config.yaml
num_hidden_layers: 11
hidden_size: 96
num_attention_heads: 3
num_key_value_heads: 3
head_dim: 32
intermediate_size: 256
vocab_size: 9741
hidden_act: "swiglu"
norm: "rmsnorm"
norm_place: "out"
norm_eps: 1e-05
positions: "rope"
rope_theta: 10000.0
rope_fraction: 1.0
qk_norm: true
attn_scale: 0.177
bias: "none"
tie_word_embeddings: false
parallel_block: false
init: "normal"
init_std_qkv: 0.051
init_std_o: 0.0109
init_std_up: 0.051
init_std_down: 0.0109
optimizer: "adamw"
learning_rate: 0.0032
beta1: 0.9
beta2: 0.99
weight_decay: 0.092
lr_head: 0.00972
warmup_steps: 358
schedule: "wsd"
decay_fraction: 0.258
decay_shape: "linear"
final_lr_fraction: 0.0
batch_tokens: 16384
max_seq_len: 512
doc_mask: true
train_tokens: 148700000
max_steps: 9076
dataset: "wikipedia_en"
Each number is 500 + 50 x the weight over its row's rms, rounded and kept within 0 to 999. Layers, rows and columns count from 0. Numbers have three digits each. The size before them is the row's rms in percent of the matrix's.

# layer 6 MLP down, 96x256, rms 0.223, rows 0-95, columns 0-127
105:410500547446530482460467464455474409520577533467531584458577524475498555458462444542522525560526577490532546500485553527481432458537506504495487460565465488521412529436570532448587592495434583566503535571497504527351539504498549529535444539551602489578508522556525614419457467538518515456468497513487479518499542372485469464503450520553513587472506554523562475476439489484463518429414
131:509506563529602536443500516459553483525586523501535670488535518495663545514496447410463475482460427548582484538503394419547556526472501391520514350441447516583498450499573428302639511438511439463552540485524499547444446485517455496539401533415470541504539477412540590437557518473515537534502521501519592529525527478462426485501485550519492448458534530462480480459553462464561583504561
104:501588443442455556537424538530468457564543460530469509577501569493511598543649478539580366479517490526487477477411506520466464484575491441458468527555515464522516402490363611563561533543452510560517552497570492536456530470507470616514459482489548426518475532504498485465487420532498514524528558436499552506495477460396388481523455509481535470553437529550511459507540528596573495592563
099:514487449494462446550455493504498481447570486542435484498501478526502460540583517503451439507499524523542425552544503589509550537526515474531500505526489548461551498566464413516554494543463578540511499524431585461492452588471511484432514528521443402473429460505556443540442475478480538491553480480496516384573500510547506530463523475430423613500512503553542395532429487560505496478516
097:472525439543511507549513495514499509429491392566570499542503405503529533509495521470496444523527538490555491518622467484595435423486446554592495533499541538500487530583490491477471557498457435376558541483537569496500483424417465430528625490483492498494451453555490489430470553469483644581515527476587512505525329432470532476494492474557550457583506549458471489561550498530573475597515
092:387472501492480542526578459514525502506450517531514490541571380464545551459464503457530477503515502590506454539514470447521424466439604499473535532545401561485512485445543548520466482481436497577601476509488491536451473593509460531464513425424526458514553437532519506462496545476479508459504477431550542581521532510440497535436367593411520502437464465626599473414550451470455484438498
099:518412418521526556521484555416515470545504459480536466464549517624531530500481440492452461546458526414517504522544509585499586436485445485523571471470493453537508447561416488502466478520551543632447462461471584492512504441442508470444451486554527537481539554444411540494586514545534493515531594510404346501452511544556574449441468452534435497466506464560537438486437496499600496435527
100:365504535508449536530488574558503501501531528482550486520503491484486592519461538475539454611585549528576507456520542549425492486542676487530514530481400470453406497501516450487468574466539489484451416634342483588528508520514547520526585560511466472547566516513498472455560497506487587487486529445395471494527454471546459499538467590479514471498491462399514509541526418467519506552438
102:579507420483467479460579591443452403572537533381503626520497462541548505465477443605492518557551388487490465548482523469431539455543503529414511370505532540499496517460557538633509481473492512646519562534623464531476415571452430485587557437508533546442503526457506509578480578472529557454507533529504469570476539477480562552485470533522566628531420508462471485532533542495473496491536
117:528499598476453569478464487534577482476473503444528573448577527494563541526558507481491443459428470544460545544498534509545502471510452476404495371494406469524487502594420495419520392398503510526470536496428397518529472618470526525621600608481474480475482545502513614495489534569472492580516513505383499498428473503581469571469456457552491494474496481441388473530487517551449447524529
097:364515558424498452453433411474509524510457559512503471363508477505492575476521574480468477485469518527487541493432462555530494537510509498475535546468535493499563458480599543484514432363489517463447423540487381522515419483502457531492532531423486514554484430511530484373517523543549464390576618463574485458533455511513550489489376449589504533535523605614570494550536456512553471619501
098:500526486496513552402540470484439474484507511521445503444464524541499506539567554521455529455461557568502572496450496555486503554498481471513601516506535455507552440561530443517532523638528561544509428519311478418573534498542452405516514528463455525500426495545498476523465434397458534513496499549466475556514449501540544489471555420460549466472491407517468433367514573544531469492542
095:460507484542493552498466539553575589522480488460498530435438511506486496404431481480500480505514499535487443419519490535445489524604431435464562524492548569472428525492615472497427531483477522443436419536502474470467519447586571529487503467465559558482447487502437465416455557548437629498531340606501487561506564469500467562466482545474512503547543442461539558507527463428527447500458
093:558418541510514425510364525506526385494488534537596518498459411545484498527520446528567368476519475502495533579406489576505470477530486478538496485430506490464603428504483443503521545503468487497453510511489581421391481472363424467546421514542498491536554477556532528496480544572395508561545489561534523496587519515559537536499499474601557511409441481499543446561563514519525516517453
098:549602545455540454466465441504440436535577556481481467550496551577501539496501463495504558428512536519501468575475524497520483531538467485493400513530506447517536528502527569464565481514480472440523509521565585409544552526609410593474579519522547469491507554486535506545525562565456400514554493524537508485498475507425476447495507551503493503508488542585454479551543294590442538559507
096:602449526503507545565460539461465476388485526490464533527490389554493449574478433489366452527508547485490475477523446501464449515475426547451410500483547612430477471471562576480631529527500507565528479439547494517521445517491538515504442445506492411543506451579552516524598474518502432449499491466567501548433530439560573519556592509539488496516446498519538578513458472499495475568482
099:522535462488489452409526455579536487542455485426514548508551335534524489588556575509521537487490562537489545523506559506485441464491428470488402426485528519493581459615546493462414489461505465544510519504468466505633445496536430398482449472436478577429540486556530557439494548488515474426486466571462444552459465530570450462637504481542518465450466443528515502492488499457555443516566
092:495428383522481503447401514455532484609562422499531474487561539483507520529522588529511488533474449514502480409481472488493473481488493549543440485530497593561415519435575507536456537515466535535537426405454438540532412467555532505542466386456521560456378554498556541553498459512498518499441487453567409522465585493513468504516551474458537505542575495431535535431616611553528444592523
101:476499374461514435513474527523469547497418492465439531519534613535551557601589443492626452444493479471516472511449532502493453487491505429394444461492617551487453452500463480493462526520473511462486544515485568461586430463548497498439481386516443474530539495492485556388495565457459462603475505460493466533498546478539512421508462543540446488403489528479554543554578504492505450494540
099:589471539506523516545496555477519547465485514473484514511487556427490620597473469538545493508532487480464432591499484426527486499446465563461449464442579507525509451496556488529464356520607503551534526434515462564511504484442464526495445564436454482488466340516383503546519461534546489624447564548405532451412506497564526422522566556421428513538562547504433587452492478461614528491431
099:584496525482509417586593623489527501508512422437527503535492435487484562460544433508456520539484517561535486426533517502558471521491440500517525476516466457486427537465554563481432467567505490506406605470496469426539566469503508547502488516571491531543554541532532467507409512562386529558498416521458567448472533482473616508520417573607531496476497459535470571410489486515466479352506
099:521451500430486551434445491539443544476424493438425475509482493426532486451464504517540518430511539468522537529554487539515502529477485527546512464556502626496427417515521582487474465505568505492470421535516474476566554445451480521487561435535560603389523501482527493475524484431564501432436453422414440488512515517455550467524335511376561445502548606553540522483493572588635473562502
098:452537450520451493652489541518478456520530509450486459553492481456476540475578555474433458439541489528507503438407490465382490382584569528472548536500525420492531505495500499550448439547513446492438400531462411557481524523473405470525486488452555498528504530461586471510458593462506466605465494496528455453459541510523478530512490489562483479549450579593514410452420456536481485529534
097:538435571504385437507488444553469444532546518413520589441530474477477460566488526557537495534458347491477468504467519475518531548567478503555516524506565507396491503538494516482564414573513534528442533491494501480547483475470493509451386550551508561489394547576537590523544447540369462513447554430515561463503493546473459521614563444508552479473515414517422478537434516552587533612466
097:345599521524654463510525430660502482492593391477457485492495446513575620477420534497465522544513489489485531434475547462506501582467542464490483507488458589415544520566520491526502509524442466513440553456501474482460543499403530579535535525553551517501469515508569510503474511606462510478389528548457489456515520468535456569502498542473592577505500443554560467449591487531427595425392
096:467611511392548411588561532476522396502514429511510416486448399564476435501433502443486504546543451482505454435579520455452528465533439500519534527435542548466556468475527593491528426538439480527473465577511512634404519521495453503433411503481590485470515607518458413454548478537488516485587489420504462559495444435551513588448502481585526535418442425441479470534579535456589467480487
099:515492572512521548491531610486482558524430527467499532507454528587538513536477618482495535489520457495545522485475452473483394495536509531467494539496614401464500522507546574503472567370544547565501456501511488564434447562515546525548514432512580508468542438610573431549480523524516548511475533535597558536397511473472534482496450495451511558530452600548503498506519459487565569497543
137:525487483560522493568512461480491544521546491502451612526512542462636478557434529363479470471381482501487477489524345438524482548475519390543477403494478505634499472491471442428578528485540404442446544500526499513493448522508512530498410566450471537554473483509491596481551550514581506523469470508512467511516526486447440546465464540484459469425476510445462519510508487499536566468546
098:516474515513497465472496575489493430482504572422512471442480600480507432443522534461517534468483472576538471538504492522544550416690576540564508524480483523541440504508484542442512549470442489592504464489490539551459453502461422486500397473501525413523515575496485509561455592442452580542457416499585551527371496510484455510486495507450451462522500481478555380547461464568568486486507
104:460518519552563518580556457490553501479550513418502584526438580513506502527528416516464477535419484472530545547492584561446437542448523427512505486507485497592455398548446468445426506527393493401457589510505452501501543566536518551480571596434536510466525530504539514554436630475471487561502550584549520539470439528453563462530611523512509537519536441460490483529417509485444566492515
098:442519486463506517438398434420515516479505526485459425510488512533482555511526403481595494482464483604525429585611459502502476494486524489464489546523472486530509448432473438532493496395504495363583477545460541480497393509464418501465567467446504453426531565477452469566412517523453411418493555492454499535480472411561469520469514444468501455513504446574484464474510494566469662449445
097:458531501444428541558566508540441451541515557430579533534543471453494491482447516507528524470419546472522535437481535517555472524513646463551530506523563536490329517502452474568465502576455522500530394451511459477601490442450525510498483620479542532525597475520512449642424522482504578549535433430531467422453471452470452462480461473435492464481561357538522445538593545493514572469536
102:457501549402572523478525527522558508441449498421464497486475646541487494383511493499549519556477466494535545541526511554531506504400478557462434523508504575451595539503524466450460508427560454583469509514429480609496495564564524437459504477445500426507570402588526503375561508498467512409490519464433552541628421470480438490580560534528507487462505536457502469554464454404540531529444
097:516552499504542478503409542478561461566504482538400499616506513540521527519522428498460520570507457558473557478577512505586474462447484550521394497551458405497506544414495502440530607513504442496402508515561540626560422428501480506423474471507524498472564584479493477442436522589503361420498517448513506487499499472565429517481520462406407459558463522457412455486501493521413477504477
100:419448443497535538496532479531504516514312508448444504515569490495406491537535543495496481429493528494509521496581508574462448439593477555517558512456420490482533453524503522590547537498424529487453481501473447452495474520369459553431585481447458521446585556548498477466584563478480591518560478581489413567536573585515488495548486514499455481490547501524548483452449467595532504585592
094:465470514494470499552517537482496561431440466413559471500598403507536506384517584492503474504526431451456482457463516491523510504502542543400576497553542494459493478528536524515502457485447483463497457481462485472487592502495381483517485481511557562477594488519326478505506565426448520590489531460524501478517397484577520539440454575493434492500575500550496546455435505497502463462559
097:477489523472486462497524478503481495486543453477459521528585463431536532491380519565476515465584569406568553529499511380574538457431511489489411494483526487445483492482534466433568477479557453419534403568483517536559531500463489463517427570464432502498521574531491585540508496420507438539367574487566532390455464493439369525444500449503529458463376511428398477565474531486511512485485
109:418501496465371475508471484451508508507462529407567454402447581532511498474460507588532480477530521528517491409420523453387531404457558482476526511512475455503362552488515545502496541493425668615523436552460453533374556468450551559508468476434519499481605514560509457477524516572467510406606457438532448482496555446454483461446492419539480562530556474467522424540504495420460501511502
096:531614560462470561396555540432510506451505454415502527498455472403536604517539629521461563525514467457555465554487539565504623492547463455457604454418554480493444464515486537528471468468521502573535561552507479487483524463501547452514433495556430485541564531564416526506429525560506521486498518553466474462456536525532561472418560488527506515518552483443528475462540549521476414493499
098:481559502523478473409546510478585512480391410464518496542527512542506450516557476507484503550496542628490462561492473509528524543533468480513557518378550512513444421576495478478553622590459495521435500488427475551493466479463452545539473472456527435560445480530486449448511515533488515478520453423516531565529482497450450520530531556529617573590463419589488585579440397473567461494546
098:591419490539494477476524512476506511559487534481444461545560483525542445459498492504488397456537551508520557468506510496577521504482463487487465533480606456553542348477413509538544496495519476375537534531487587427490562568420444558501602475465599508443576459514461526520442498490508559617439503559523454523569509479547486487444519472447523446443477571409370521479495504577463545512501
094:502566546498496441428550551420568481486488641492541481535488542557506617567508428527469521485488440482401432455490443498513534430497536504504485472482542505553532499490386498419551439458436444533470523474488453426498510437491440604613528503577481564516450474567434480489483467433481565494457511490459568472481487425536355515501550525504454491469565563475440556566491463595541486489509
094:511645540497499529447383569528577430477471535477446526533511558530505554425412547483435438442524571463457359510543487511465542522530547528522518545380511468415527403602447443535535582527474509491526525507463533435474455440465504498488467511506540495435515482492418497426567547519510464550572466526524502476456544596514513489516527428380477504516519480551528484501473532486510504464541
123:481500487532420563477551527590519477425362476458516451463530470563388494511514487566561477601476518497406399500539596534537495468472545510521404587509516517441519612609457487492476551405553595575501455497468558479555603520569567475497412558522550439543544507523536461482595384539462515509553512470567460454608590438495549511443540405499574523490495570416430411445404414501526468552468
094:524601432504512517404502434487529533460505530445481490548481597550490509616561508522571486472507494490454553562477466466533425615501532484416521544491503532562598472552418441497456397518442453594505532585514541458507446537493480472608474536537454505519462539521446468457564527534435507509369437516500531485518540572456517497542504496452482517465501545468472433526453447562601498466519
092:451486485578502471474448624476421420366474492489476452471469531505521555519438522474514569587432466530556463534534473510510471472540466496487561524503518602544539539461459461506617493481581490469451472534478579604407424485515497475567473517460486488484538504544569478493395532547514517425581524487549524448411560498533478467532573449437506486479545553456448515511445546621505500429449
100:484604477525499574484547445498508542517455497463474490526522449476470482392476500506480364515497463493503428408437462506530503566418456474511499473493471493636437501527526476490516497505522497445491461454470449523512503504506511553496494456409478565543533520496492534505497432469579405530357467445482505498460453523470513473507439563509462485604510591544502510482637454517546462495544
101:497544526443464451457460440484524561561512474442489483474592435501487473502509447519497486488545495442525501474504521501581454493517482550527454492560388506544495444524489452518513481484506508576640563432499461461432460587483450503492376554499580655482495506475526520455555464565427472412437534498556456437484439534489502511482504401525459519494492430582456561437588466522556505528489
098:408467524481533484524420493553400582551534465585495557519528472485527465592439517505606529429487460486546518531572484449487444532498501488473546496571527537534563467459511578500463488482499504521517548462533535570472409441538478438498540495393449557525505575465427510528551465462512541468587485584470444490613505516551432430438469592528461484525539491472546493411484555452499500506489
098:390484506527502531468531524441444516519450542464543497539527499461548586522505590490535460506472383539485525475598516496491487490561532478533474488522577556479454411512513506536524553488449477413496492471478573457563616527527490600377549449489512530513521476526405483422417524437445504509513492531549497582485494490461530506545478418545492580423451465526522539485532440451549473637520
093:606423450488498445578543608466434542456490518503536496553541535452488531440478473507536518504568458420458439515554470488506531521503457463458505513531568448438520398418491520529550358435487449433586544480537478453462469462480564452432562433399531510493578507429437546564526504534520516522483389515469514428473557479517499494464456426532433461522525579487482444529470437477536534496467
121:469503462469383569524514515592533468523540448467532391521579451530460587453510522596461543536404490522546474449483601545459504408517505558416501550509463502443419481440514487611428493466482562562496514458474546441553592454523441584538489460616564482442508484607479412555553496527481492553570558495480462538483462469470508459508491465467572385530569555522424452432463512586474428543483
097:547374545568523490480509611451536566549503479496455480484491551387515439473453436532492496492507524638477548417496511491543553510513379501630388525515547498526547567511450519434498504576455527528463495418529465479472445449497450543447521475443426486450407501455527489539511459444515499508392449591517487465486524573588552442425555499536530473486464438489562501523472535412514548527502
095:511349457555512455463446525528569564553424499467481525485527565491513456535484525506530563420518558596491478610575510524508493447456466502569406492495521475438478465422553552504439436498544512484529537525480451466512463531573515528440506488435460619388438391489479591561574462467527574528446492565518526570452535523448505477596385563464514528509499578487491509496365463391555478487457
096:497492531578526481578432481467566453502485533450508570642473555548518512507520490496561411513422443477464522425504501467561524531479521435483498495501491526463521536542535522410500483466484500560496562501548410557471513493532524462488411559450554543457474468453458538518528403520452402428609573507526571459494540564510456538467481506465413613425517469476546496554455392465473530516396
103:493485508567470393509502562522553502617459467503478521544355464471475523509467482492515528571491540460512444517474475538521535538491469453520608510429488552543494468568504373547532412478479512529482424586350477527514504548478431556592486546509456508520508433510464458446486500498513488570551399509495490503542480546593503498535691627509577500525550456469445426523493446466527462424513
097:481568432507529500502547482412480517559513512493577584416521518445527483466449480475489563428506459490589465586469434438570393472556462526522580451476527491534479491358435505534537489525515567590537492502514422505429532464436480533477542478381516613416532419487573523483571487476608511455531469573533474535493575659579583458438464440472455503542501569527530522399539514463467449456556
093:546494547490531457533486461458490519486554495497519478515525538506456572490479394490548469529550520433529566461402458545516334493409484440442545506489476439544477508514483487537505451445535468489604488584487495452444450431525650490440512543574501552456597526559479499528441525502412538466391511495499476525540448465447495615548477489457516526477509523574498434481427462517400473426420
092:473380532466517469483475529463451550453530507515443488585558568539502520467504595473442396530493369470485536533495480503537566562474518539529517489505559541485524484471511489492552444444463477535541529535600526580507455531448530444524393521588507540527552566531511445516372389508520561495566486504516561534477467449563531549452480452581543531475455458494418407587547435548505509537515
159:492505476489438517460492531562535503441511477427542382475466529500349455453531453671467544519489550496453544476483656547435566459500471628512478614520538488406463547501496554662391500511478635586446517540420479445522544498531513496518589490545516488432397512571519421546517475535519515468511535501455471485452463535489478485478530504536542543563578516503555528484467532503455456515447
092:523528522393526538514420472448540536590551502452504494535534498441502501499441514550511431507484448546441497465538537453457577532531529568496507494463528504474522473486424553449389557502486496563524378454460515501415494529500507566508390542567565523522420431445539452474531491516546465426453525462514528455421509481471503550449536563486482572493494499590567477449571590473408538477481
098:436482537519528474471485472564381438477483510524484523414471573539476497447524482558506540494490509588415540450592523502502622551580545502507590490487526389461472518537480430530470536454479549523585522509488511395487548511473445497404477535526588474564503472500501528539574499446582430438510588519512502447519580511552505409541462421469424519463478436488536457567600551398564589471514
098:456510579498489456595391430512534456445549512484532483510514470453510578602483564518512527441506561472493524518520495481562502569471427527503486510499552494472506600522497551503506501535524502547456500570489553495492573504597539468520462534471585499522444580530453499435480510597497542550507576547551497484468483418564465557481479481505545575470500508416525450554511502436513452486543
096:494640521492476512495515461507526535604494566435481504444508394477521499519395523492491601474582610530502533491453501517521412471585505487481563523471411477490502491513493431497555435527555475369458532545517459502524563456426452472537481445492496457488486567524546500527509611542517492551455511463553527515545467495469557437613458606469484489562448554572508516508540558422576485454578
095:550440544546511495507483439468469507351547462552464506491470414506494487516515530514465593491525419475518481463558527539530578559610559524470491499504483461466519534516589479493553478472489510512496600462533510574514475443546484459473518460484517444431581501578551426533591533553564520428411537516532559476515483565564480559488510477478556437527472624637454480474512573419447494422551
096:557511560455550521487455578488562555585422480459545535589527469553499486517539506498504529497495507467462470492570485513511499580596476492538551470457496425556502508541447509517512455535402446566438465480562468481466503427539461414496457465535435558524487622406414492552584543541480458522542498536437454432455443555571472560597501442504407560457552530630452490497627532419524482469491
097:498424557489515416568574475484542459460521513539461577451490522449503542516520503474539393459459432547497498463520458479528550521514503456529456470498533481569462534503500514463471531477432496590486512521528425501500494514507466529487421598369415453598449493459602525378585417480451508458574516488484549567530531511501463581433440531578520605529363380458576477608469481432518525637467
094:517550544582499414443520422474475496364469484552510471515475509543484512546520535495534444470474554477505471590451490444478374442430501533504447509506495519486444473412525580476498468504478490434576565507544449421429607570438468432504509559398606434504521524547498491473496546439418506435483441525546453539574437520501567492512485412447474540613505532524520517554507600449453480500532
103:525504522479529594453466524542586406516491444388520458402576538572467457424480383506501357467391417561496505554542537522472457568536416424453519606561509478518489476556496536386467551459574549523438417522512550644533456507563536492622480568484553476408472508526528489564510487456467458547512487497569573502488489484448499485526575457510520562508506459513497501530504466455471504522491
093:615475510555470618517532559556519514434485540511561474519459449539520453546482483494578459548521506436478536529456438502553582531456444453440449523450543502440432489532539497519515527482511551477490518450473478501507481463468498453562522497479450424594582461524463497470535452497524544565528559449470498609582497517527479499597495376440505557430460452423498605604513440526556520444453
103:441505503440513516517367585482447517623471519482470445570433490499465512485510546522438488510542444527451468424464460460430529459510447494482431511465471542473524448427567482559488436506457555591571446509535483442512466496497404530475447505518535537477503592466531467459510465456565506499515545498520467493450545474524474481634419390482494484470444504443537550496510423485588324535505
112:567429504598516535527604442449527559511530503541470588480482433515520468446436464433436445576531437562533490448502466500579519527424471335586439447474475566587432494552513462477569474517433427421527560535506417584444533480470583483515494557445482512465582584449550528540455445485567486469530582564496615528534566501437515475568493532534465565410484471505514566513537443442536572480474
100:549468453519448595527477472495499521525503501516505474551476508520473445483476455479522425467696487567493440453482493465437492522513512476442423541393508479541389507584456500568460490558461488563501502618513500488532450503464456534516514495531489505512479513572491426567477411445455559428373559532466428522525519471508515442528599510422506410452520519536509530465478504507507509392451
091:505446413506532497459500443508522535551513492537447519497507470557525535400459385522514413565418442563531567422567531562539468418452573558539568425519509517461545428520440473502451491529526518590443545476369598541478522504526512541478460489559497506549445538407544484451557486451542587545518488449555518547525434515513426477514562612482430458564464497506534499501482572503504512624560
092:575411551476546529536405521491431490441526404545402503521507489485485424531556452613480496429484594537474511560462519417446508489488523555472530491603483484500440517518483485553493449533622563457583449596533595465510540443514416469466514495510492487416457549487500471591495447538486550460525519557443480510432525451633437575531411443520413511553360504483504474536508537416544417549592
097:455516500420523510521562542537452460435536415525537508493455534452469595500468488497460514479540538581481520472504478482419467519466565632490569540523504460451502504493476531515458497575518500463537562534520446411505500544493498462526531472486418495442527509558553507505436503602437491476486447458500570336498489573483475544447470551510503518594463301633581471500369501430461500486485
097:528487438459500547491539472543426584546429493443414465394510510512487509557422483499506524483455487592476562563466432524461475508483467489591583519439465515426480491452473458501500570529437486417488463365526515513571547533434460498489529448459533527573510518498477496496527491482551419540483443509604422451510493574515529543534573494529589482534502493527496594469581394580477536582466
102:591528482496503586585513553511438480537487462498492450439551520503435471449450509506485495529483494556537461572622462540489487542429374548532559578533432548435476547496560481584473584533516484385500557388450480471539514436605557563471558435528524461547530526454470440507535450501574488538430503467420483539485566501467467504435483389459464493556549536465559588572529487512439494546457
100:404493500483490517534528536468568568531457576525515460452561483499446482443567502454476495514478521474592464550461540558461522453468558486501629538587460479512487527507484507477490500462529442462419462479536544574529541502428490476518533530497428604429548394532495488629483461506540573437469444449375458427564439555555475421457505476420578530531536451535517533481499505423555476396468
097:616481443624463547500550558518516531471485453548423485444511499445541517471437524502478474544565472508481578581455445479522480491546483521560517452551459433491499446503517512516495504557512485451482420532486490527475441384471554530544530415492484507447471565561518487509429535443573504617538481465679407504457552544548611469520539607405388502572390515550491615457510525524550460533505
096:552440520480519565527582597557511539437477524541492522543523441446503423463495573485522513520494475510528504541424501453475442446476395429443427491469564555485464381483549505517541487560547498424493566484495458503578503484621570479523577492454455402442545473473494493485431534524439533542510483544526575475570526505556566442477452483526525505422497459405509453559611454518546464540513
099:501487582497471532545543516485486466542540462505465569541473472444545622475523554441568476442470517554499429511504462431578470506459538471416469490569499473428450481492587466512591484485477480427448550406436608516491487545582450509504470512443500555411644597457459524461397538558548492552499558589502544447547533544510392491513478498456449576482506504451501440484518503469533561492407
095:542442454505503506418474554503527580460488522425473480460490528580487447567463492538476492433554483405543472460525534545508482443473445482434489474458472488533467447474481435500465580478585500649544507512492360481491537591570585492416425453459524480567473528451561499482635474462474419537439526512405465477412588391447514544550503611450431448383558462450481472501590513504521601538453
096:471555608392549487485526500482580467449547614527548445467492435594463454560484516494532512465517546464520502463517583540556587622491428456443423523575435625475532526601487585493408484433483490425425518459561535591500531457490558495508444476494451438528514387498458472484435499525473511449469440468474575609470472410453540486416541577546665535477509467484499459522485472484521525502480
093:452494486524478460429541470516537441504460450486467477525507569510534501550520473491479479516525535554506616499470434478619542416470517433512557488428447462437470422487501521537464508418503481486431519485562575602540506516601551536505553483464477446446460487562500457570506517538499562492440531513527455564525550514394429428529477541624474515409535522536510597485504436518500519454466
094:377467504448527487512399354463514526458558546463474499491494554574501544491533478476522481521409509569496486472466519526557484454382563473506451485539546608485462490524564568556445554559459541490453466540533516494465448547505592450429452494446548504530504548476536483503412504487525577458463550477506404510415520500494419628577504561494460491514471490589618421417470486462482474522555
096:560403586507494512487529554503558560486480517532528490511457500512464457610601559481523511571522526404493466449611550457564445529522567556477412528469601561480465549565519523512420532468485510470441597473485432569401544450524628522479409526410533537457472500497442533460469420500412521476474497527490472459498528483480562546498539483579513581512509612567521488597510579471470466584522
096:469460456480530493513486469462537484506532519435619527339475524510480430484450501498487433507492492342490405533513532536487502455464504491496478477472433473534538608546413570493529489493488603517487523503513447553435432483543509506476565461571485566456496380550489463454465450402535524539502504438533560567484437487455519543486462465414500543579563578524545585463492471414512487479383
101:456554509491522515494467532447510545520496516491445585609535546483568605463458520496489441588396442534459496498563503492479442473423494427497388458495577526517476387520517421451561492426481536506420415448515528535535509442511545507494461504521476567470467522454408583483481524435495482501483518518536561421484455462482559416433508481544423495460490466445490517469501492577456601563516
094:567558487541494461531542390553439585447510436529540471440571565521486401522516497460481579484544486473523615605487542527530519462540520542340524533500431601487511406481502590528455453536537475481460465481504478512533437477507509524412582498483561453484525572557561543485468470597407531488447425548547520395599408478432480598506488433478547454590469509546495557503531505502523441483444
101:472527551461446413483564548552510422509440567451447471447538416484513569417469499558516518426462463522448491491442531527512602480582563437499500523465580568496544482516493416479555585472513523446408514479444466426574446401572415417514484565529499506492534348501455487493468442544407521507537488456507492478538583531486475522445505553368488415431494469474531498489451496564549466503571
093:500465478540412506599437563501529435467510528480447508512502452526544489528422393466494498468455524486447420444519496549519448534449440367468485512456472512492436456521451495472500553517551499477535444524552490500457455439417495546492451513554509467469511488574477472438410486483552564506540436430503535439482549435573499502536454521514394532358518458488537493547437515525498455532487
101:508518510529531480503462546504520521451532575480508396552470425531431428558602559539447465547531475495466507429516554529489557497505448467530534602513570545544489449503530464431521426516489510577505318588489534548520487496476434533468358497523480446530466523508448433483546468509443515600513454529593540465464422485525531521500539495579521542476589494487593524510481406566510457539545
095:468547396457467564537495531520633505496505426509514507508575591511493443501513489524503539471475463474484600508477524446515460495422548436553408492482465423520370456447481426515407457461548516543587498474465448491537495518535459443528479462530531609469518543553404447516507506416493504407441470483480489571447423527497547456467504416495433431486478478511535499456629542426376457486538
095:616512497612526501530466460469459426529490374529497458472535520529539521545629582483444427540463583436445537675461523554591482486584499449506522509499450443543500522527530502518491487439503512354474454528462528552518507580516514607482553495416621490464524570487507518546426574479549501591510547446542522468589439579435467494573440513527413552527530529550483422475529476463466532452530
095:556517463484511492483476459501518577523482576498418466495452503552523556437572513526443447526482395515526468513468481562412471507512510467555714475482433415491514501539533496497484514495595463438377515603494546455507553419529508541507525504518447518518467486487460533565429381577501483552531568472422433591553404509504510552420458507462489509579509432546500496483675534555401597447514